From a checkpoint of a small transformer trained on Wikipedia.
Architecture: RMSNorm before each block, untied embeddings.
Each number is 128 + 24 x the weight over its row's rms, rounded and kept within 0 to 255. Layers, rows and columns count from 0. Numbers have three digits each. The size before them is the row's rms in percent of the matrix's.

# q: layer 3 attention query, 128x128, rms 0.323, rows 0-31, columns 64-127
# k: layer 3 attention key, 128x128, rms 0.312, rows 0-31, columns 64-127
# v: layer 3 attention value, 128x128, rms 0.294, rows 0-14, columns 64-127
# o: layer 3 attention output (transposed), 128x128, rms 0.275, rows 0-13, columns 64-127
q0 108:145167168135139105126148131103130126132090110130059105127089164062147126099096104120103097118139095120169098097138148163172112095138131121122132156148167116109109102135189149153081154141147125
k0 096:120130166155091126177170091135122143113138041094157153105093171099115111178151151131142145121121125130165119125113127106158104137098132145111113126112128114109142142118136158124122117122131111
q1 080:132137134094111134145101128146084143090131146071162133094179060180109119143115105135087169099158142143121136118185114139129138106115167142138112120122107122136105164147103133087150112109145151
k1 091:121100124131100104116154094123154148132170136101062118100121129118137133108173133110123097144144103116131137160128141098088143129094136100170109150152121125107119149142102156147125163157133148
q2 106:152126134107154140123156120114132105123150117110147092126122101114127125134139121102142139144125143110100081152130137118126119165097162119145129113163098146159097155161119143168174090146179112
k2 106:117122114095148152141094124155152175115137127132102122089134084164115140068138130148136157126155132147111112107134124126092109132156096091098157139160129090124144124156134119136133081132133129
q3 080:162171125141136117158114124090146124144144150153097093147104150118115099143146143140105134162108160094133121121146109138185132138144120119145119145100145121094104094123094110155130139125152122
k3 095:100101112137138154075072126139146086084150115107116127145148117133178147125106162121123116129136113153137124164100128112129140125112097102068104139094077155098123121097149118087148141107119136
q4 091:106119150138107160124123159119132147121143110136088142108150163099174098134179141103115134135094091117121164101098138157152138095132122164109116110128111103099093116116103121073132182138087106
k4 107:089144122153140120166121159141109151127136105151115133156123165145139155154107108147114106135140144118089149122170162116159122105113108140151163123100115129150173158143111135157142167118138119
q5 110:124126089088127130111106160078131124156123103118132116152119140167117124087155133133115131101151160117089119126135128123131154171127135077148130102094147154065149147119154149124131125118105095
k5 102:126137136107143133108141156138176114151129132136116117120155148123146150127097093153085125133109136145103157157168105107149162108153135146137143134130113117178171137141115129167115168160124176
q6 118:157146158175131139169108100082158115103125156175128111164126128153110097119111161163119101079153133125142153156114119130144110118169113149079169140111147084089184103157135102135134133101128160
k6 102:124139165132138115088102112146105154133099108140117136150107119092106108147110144143073132182124085092126117120122134158135167156090129120150126130120107110094110130138146114138162155144134062
q7 106:105116148121172117154148146126147138142151149112105123123118142108118128085126064116168130144143074104086108141107140136113169128118115108149156151135097133148119153111142121116112123146161119
k7 098:086087151101148165131117124099097139144148144146099127130135135147092146105101123125130115080117128129133147111163126128144111121149137084128131100143152125096093127122176165146139164096118112
q8 104:155096131084153150164114139109131150153161127127123090093133127130160143134130102166125103123139134149120134155152113112089156100139133121095183117095113142099144126106130121087092120102112120
k8 101:150076116143131075176137135097125138137202180145098094120164144112096164088127173129129118118135130103128145150121129110157105108112089081147105120142125112125123132093139193107139099130138113
q9 108:156097148115127141169124123112110171156089123118100117114104150141160151137124125137136132112145150113120137123132176093142174117153127132122079157139151142119130101138127092146181137150115120
k9 106:070137091101113147162158136085139117125149103143132125134105130096141149063137161139115112160101142148147117158120122122128120133134143124137148104106098134137119127123134139111129116112154101
q10 106:084129179099187142153098160138138145122169150090135141124139128155150109148143121192124101172110120131133109117143120116158085100142169119198125128150164154147144080133103125156138111108158136
k10 118:104134096133149131083119112140146094098095159122126173114088153146111127138164164125144040120130140165146145092136140156124105107128095107128159152125108068138151126124129108131143148121166160
q11 113:118100116127088096092139149142126136107123146119114102114120089121156146133125142147110146110108038121163125128153149179142094098101114125106147134107124152114143128123148129136119097105135071
k11 108:139159142134146144111130131118114104120117122171105140142090145164100093121133150139123143107167145131104090118175107161126126145147123141078102171141077158110151130159129115124118133097174112
q12 111:159159162124126153097114145090124089119091163138137102138109157116111147123138160096128097093082108104149107130138167145158134123154145067091135119162152129118122148111122141140129163105105147
k12 107:125101138122128117119140153134140143134125137103137114146140098159148120148107116100104114153101129109137152176149142152143096156087115116111081163055142163168149094163114131083118123142117152
q13 106:175157132129123133128139125127123118078158143144103179185114132144145120103086138072139118126080175139126155162058124187145125140121136148120112149135137164138148153175100153125129096142134138
k13 098:145105114148104113074173125114145178130138108114147100102123093140162102101107096097112130095125152119111129128144116130140122164093110132130136130129126142132132097139123081139124132120110092
q14 106:189128119162147099140111151112143139180095126171153147099172144137091085127150120125186120105160156126093144099118172118115119121124124114126155121090087166123120152120114100115126167132146117
k14 098:122122109150153146151137120106113163145107147127147137113163157119129122101147120151116153193168115148172139109137148107139108103142149152144139117155118120092168181141103161120141128155119149
q15 112:167146118108146141118148147113141158128167168146154103140132134133184149081132125127118097137114092127148103131126127092110129092120183120155122117114105154117067120119131137112120127112120146
k15 111:107114143105165120110105125120143131088121127094119125150134147146116178106126114095128119111112142144115147130176114118133121175127126171161096098187134095132125140098142139078098119140159115
q16 092:145134127109148114137108079164138150113142130143108153103123101083133157117114097112102167113131129084147137104129084074135104140137135145161157156121142126158117115103171128097142136123153081
k16 105:147167143122143130161192125125103136112142102106091131125080157103118121120173106105119161142150138097126115127106144136177135102140121142146125155140151110141094093088169132121124122137125177
q17 091:145101132140109104152137158138100119119180138115137085101132127130112160154126157106167121135146147156126133091105081136101126120155099149187105131145147133151121148119104164131127112132127122
k17 094:136158113135103172124132135127094153126097143142111129103142093182143144091104110154150116078145134141119120125149163159093121075129108133129122104180125108156111130116121140101107105152145108
q18 095:137157120094125165130107191103161131115073106166140114153134174149108141131176145180151134112111159084160134117155145163115121115149178119130126114126149195085124112072124127110124156125095145
k18 092:128122123157115138159123109118162099127136080100158102108130144142162117085133149162112133151162157148154139077184200125132134133104132097129104153092151144101152132135086107107132123155153161
q19 088:148131145103100182102097086092089151155117120109168091123135116157114121135137156164139174153138156148106174083140136135119095144090144146145149125134120133161082140156160128134160103142159139
k19 100:131122107140110111127140102093108167081123150188101117097129087174141131144154112125134119135152139140112146154136157131083100139100178168111112158175113100148087126132095144120137108107110087
q20 093:132124135134175104123081123086117097123146142129110090157120125082131098115109142144129134130122130124126138142115112130144113177118128155082149126126108151127091111129160081156168099080153154
k20 095:112154115171144094083134103099161137123133134077148105159122135120146157163123156143142118153140099132141135117118169099148083115129124100108107157139130116108143085074212148170117143138098125
q21 100:125127141088119105150140138156128094148142123109155098084156107125142143133114100110153135106160125130129119134089118122078120139122147121148105145174129090151132107107118148116084101105173148
k21 096:130109158104078062144133144106113150144151114132141116132154119115092115088119133103123164118112110134105127129118156170130162123149125129167135144150112118161162132130103104110142106106139112
q22 103:205100126107180125086166107160125132110085132139130166116105148097127131138097181150126126131101111152128099151121159128126142107092152099153117130146174071148155138115117138131142145161125128
k22 098:130156118131092164115114137110163099144146145135153155134166132144116116081137123100175189126166144115130124141179131142107151116128106112098157095143131148127106154105123152119159140113165143
q23 083:129136137128082106108140070150116112105111141126097118122117128136127109137153122086130120116109133116115117084083096160131103098165144159137127113119111129188097113156115171127140129196150126
k23 123:143115146109132164141114110127141174130120174130112138069170142149108140123136157118133151141137112142121154149129133171084156118136122071108133094176103162158119156172140126127142083106118161
q24 108:123150132115154119096130097118126110123100126131068122107101133139153140160152133112112175098152127082064138091132116127157087116126123161144147119121129113117096103114107122134126118129162124
k24 124:119141101102137130146108151142119136140138070136138117130112145135142115204134141192103104131139122118166085103123110098153129109097131061146111128082142086149138117060115142149111143117112135
q25 111:097137143140148183119080143130093160118104106157124128113125175138080130147086141147123135132166107147143156143143134111095077148127141100133119159119072115100079084134165142112122127099120107
k25 104:079121173154154113118137114093124140145161125120147125100119141110142198112154143140127155130131130094086139120141170142101123127159157177113109123149111107108114150106123152102113096153174094
q26 113:152140139120121153079092107160116134098139119136117133152141158085114104129139176140105122155144126151141113150086143157130116169120153114171147089143143104176088111151155131104163138110116097
k26 098:097132137098170146108142131084114133145109163126166151124109151121149132142110123164134143158134103131151087143161113097160089126093159137115128123119161161110163106133183128151130120147129140
q27 093:131136064115150121135152143153162145144117099145149093152130153107172138112147148111109115118107144129148125156083092110138132105120121119103117127117175176128111160102116131129067119136129103
k27 107:110149155138149087186123083122132143140098151130112161114132119118149123142126130118154173133085140162152135101079124123123125147150087115168131129120132119161130109127104153138129149084152135
q28 110:097127137157134141111126135174144132146142080096185165137143158098136157141132179119145148144130155166122129133112098105134093164117154098137166131126138106118173117112119130119135124163103107
k28 107:132083127150131091158149174155101134125126140091169121165132159119153166108124097131145137135149156115156149136120125149144125145123166126126118110122133067113131153128082096113116149114127154
q29 111:139157155125125178097115120125099120133065129137123104154124150135146140176129188161145131147120123091090096145139147113119148119099167124133131090143124108111078130187147127103155135125134076
k29 111:134104134141098133129117098123141114126145130148128131109116116146119103115124146104090127159141140099117168115110145111131115141134136146132151109125127136097113109171158138126102131143108148
q30 108:139153128094124130129174163131163114146149154116128113134129170122162122142143078139106147125102144155123102074164109135102113128155134132105126092158109117127126124127124128140140170079107116
k30 105:134127087151108152083108102089164115151146116118120103092125123154139133106128112129129163156116095134129112136125136131139122163158101119143132105135103138085094148144139093177124125166131185
q31 101:166118084130097140114155145121105170099135138134169117105120117131088103161141146154143095111157108133108102188188062097151122143092121140134143124098116111075076122101138162124139144134125136
k31 093:128125115111116129111158120142136146146139106091135129124166141147134128169167112127148129114136147143167084095126099130125184161140118139152112124110102113110173186072144137106133117120110133
v0 089:112113150083150152110070155095108097123169096166108157115147158136128185092138110127152116139117102108125160117119149121116125141159154163123124184143103140150108120119159136101151131133140147
o0 087:171125125140099130152120101126112150154119187095141101092150122119105091131131127121126102121182128155112108146113161144147166127136138148144080156117118090167128129122108138136141121070133122
v1 100:141125134145134149123119133085144115080105116129114097149143111136115116103151138144071119121105151116137104131120118151142114124042083109110103131139138099182144126100125113118133121122050113
o1 083:092134145122090125140093103148145138171154141181098139129096158185117131136095138146125129157108157112093117122087193108088072162145135127096118136156139134064106099107129141115143127141157131
v2 090:106147135096148110132112151144122101102136148133099113104138153105102151168108145107176121131128115164122121112115138112136111132127122158168143119097139125119124142136100095134119104111117138
o2 089:164113144126123109124152110124169156170119110099124144072118109114171142090107117114100097165119087124127128132106169167166108139118168128119124106147144148098117142174157154146100120083164129
v3 105:120139156119129133122124147049115107132138117138113113137142159152116131100160130107125195135138081102166136091100141154126110132148138105122151147120132110132098101128143147083131102125107121
o3 096:110149129102089149162129153192086156148125134126111145068111141144171125131127152110155115161116124110034151192091105092129155106098132116118117129135104107164145106135128163159149093157116161
v4 090:150134110160126139104128098124136117128088172131100139120106140094139130133182125126132117138115103162108103160110210109070083169142128148166118141154198126141139109106113138137130117101108141
o4 088:113097096134104101155124127127126128117174089141144114099120143131109146125105175088106138122127112122138125148107136156148156124081165117103142103114092115127146151119146149099082115148108169
v5 094:179128141137164133110121109155106118110141100164133127139200123146157141142121139124138159121098139103143088172093111096130126137127156086117136148132129131109103138148121151147178124123108111
o5 087:085143137143099127143093134116131158133164167128097149116110100097120178129113150132155141144098141142118121139127118163139159093117158136154112114130145136137125109083153151153117106100133155
v6 096:128113106172147152143111171125118121126102143108133097111131173160130085157148132110142091146126143095095136132140119095108157148077113146136115135152111122148110153137151063135152144095140115
o6 094:122143127127072123113125138105166101109098113119123095108122158155096136120190127097127158114142102144143139104161143134123179141143139135091125137161148119123113149150126168109090109155119138
v7 095:133127128139086164155148087084156133116106129130106141112093120126125150168160111126116133135151101091088146117134133115172159144140148127144121115154142159147153091151113121113121170143099134
o7 088:131149121091173146111141110147113143148146106127150129125177131129097109068137118110113112110120136144136066123125106134100138129102105112121146126098081113111143163139102101156100105124158082
v8 084:106161117163103141081119136132108192158165144115150133123136111146133113168102121134148140163163146140132103131132122090121156129113116106091165136141136139115125114132116082170099098117120133
o8 083:113097131096143076165116075103140115156134163109130153136145137132154115114120123117109150126125110167114120129143180155156113104134110089171120068166135123143155155165133125148143178121128103
v9 101:133132082133118147127120115123147112132134170131091155135085142112153068110139156088107111096139108145158123154103131126131143146131115118126125100168153126130126078147133174128089107126157159
o9 099:114163134153145047097119167127089151089165115129139152115115130131136150120123146177125112142075124081159093138127158157124132125152132153153124119092153138126124129094108130119138143133092128
v10 110:132143133117121148131122127134119125106165139079130103174189186143137170083115120116164146119126122161113123173101141121118116121171124134125118091126131130110141173125119100151157138162105137
o10 094:147130127170171126131159131090131128088147134147113123083114115146175128141146146168088142140089140126122130137112149155150127102113114109103127141132119153167111103164104120104100154121116147
v11 101:102131149114150110085147115119107130115151131136091136112138159126135108118170105088121094157128101132173159097157152113142139138178127119111136107151156130107123135113150099127095119162076113
o11 087:147134134141095138130129109097136112127109067134140113135129126105120109127089149097111130166113164085148163124090131152145123156110127097136119093107130095158141076163112123130117114152166120
v12 094:103147160124132143135085129106146165097135149133142130146155133088173110085132056097121162172109157076097107163116146143134122141119101124146183126133125138123142103159105123130108148089120111
o12 091:129125097127119113154108101129140165125122136106145095101127099134131134144140198163143191142133103143147129078152166104148125128140118076156094100140125128116094155113157101111120156109134164
v13 091:135130099125132159127168185142100136091135118105140117113154134142083134181102161154145117130142098127105162136141103119127119127133124107165114135073142133121130107104129080106166074097153114
o13 088:121161158175124148115177134137154125161133099116103104135142178079175147105177148116147089148111099141080087084138096148127100134079148171142138120132122152132091176145111142101138121145144156
v14 105:103158093081079116130134153134116159094093113098124154117077107141114126136131090125149111109130131173110135120099087136117144115141123153112157075088084100139113145090142128134121146142148142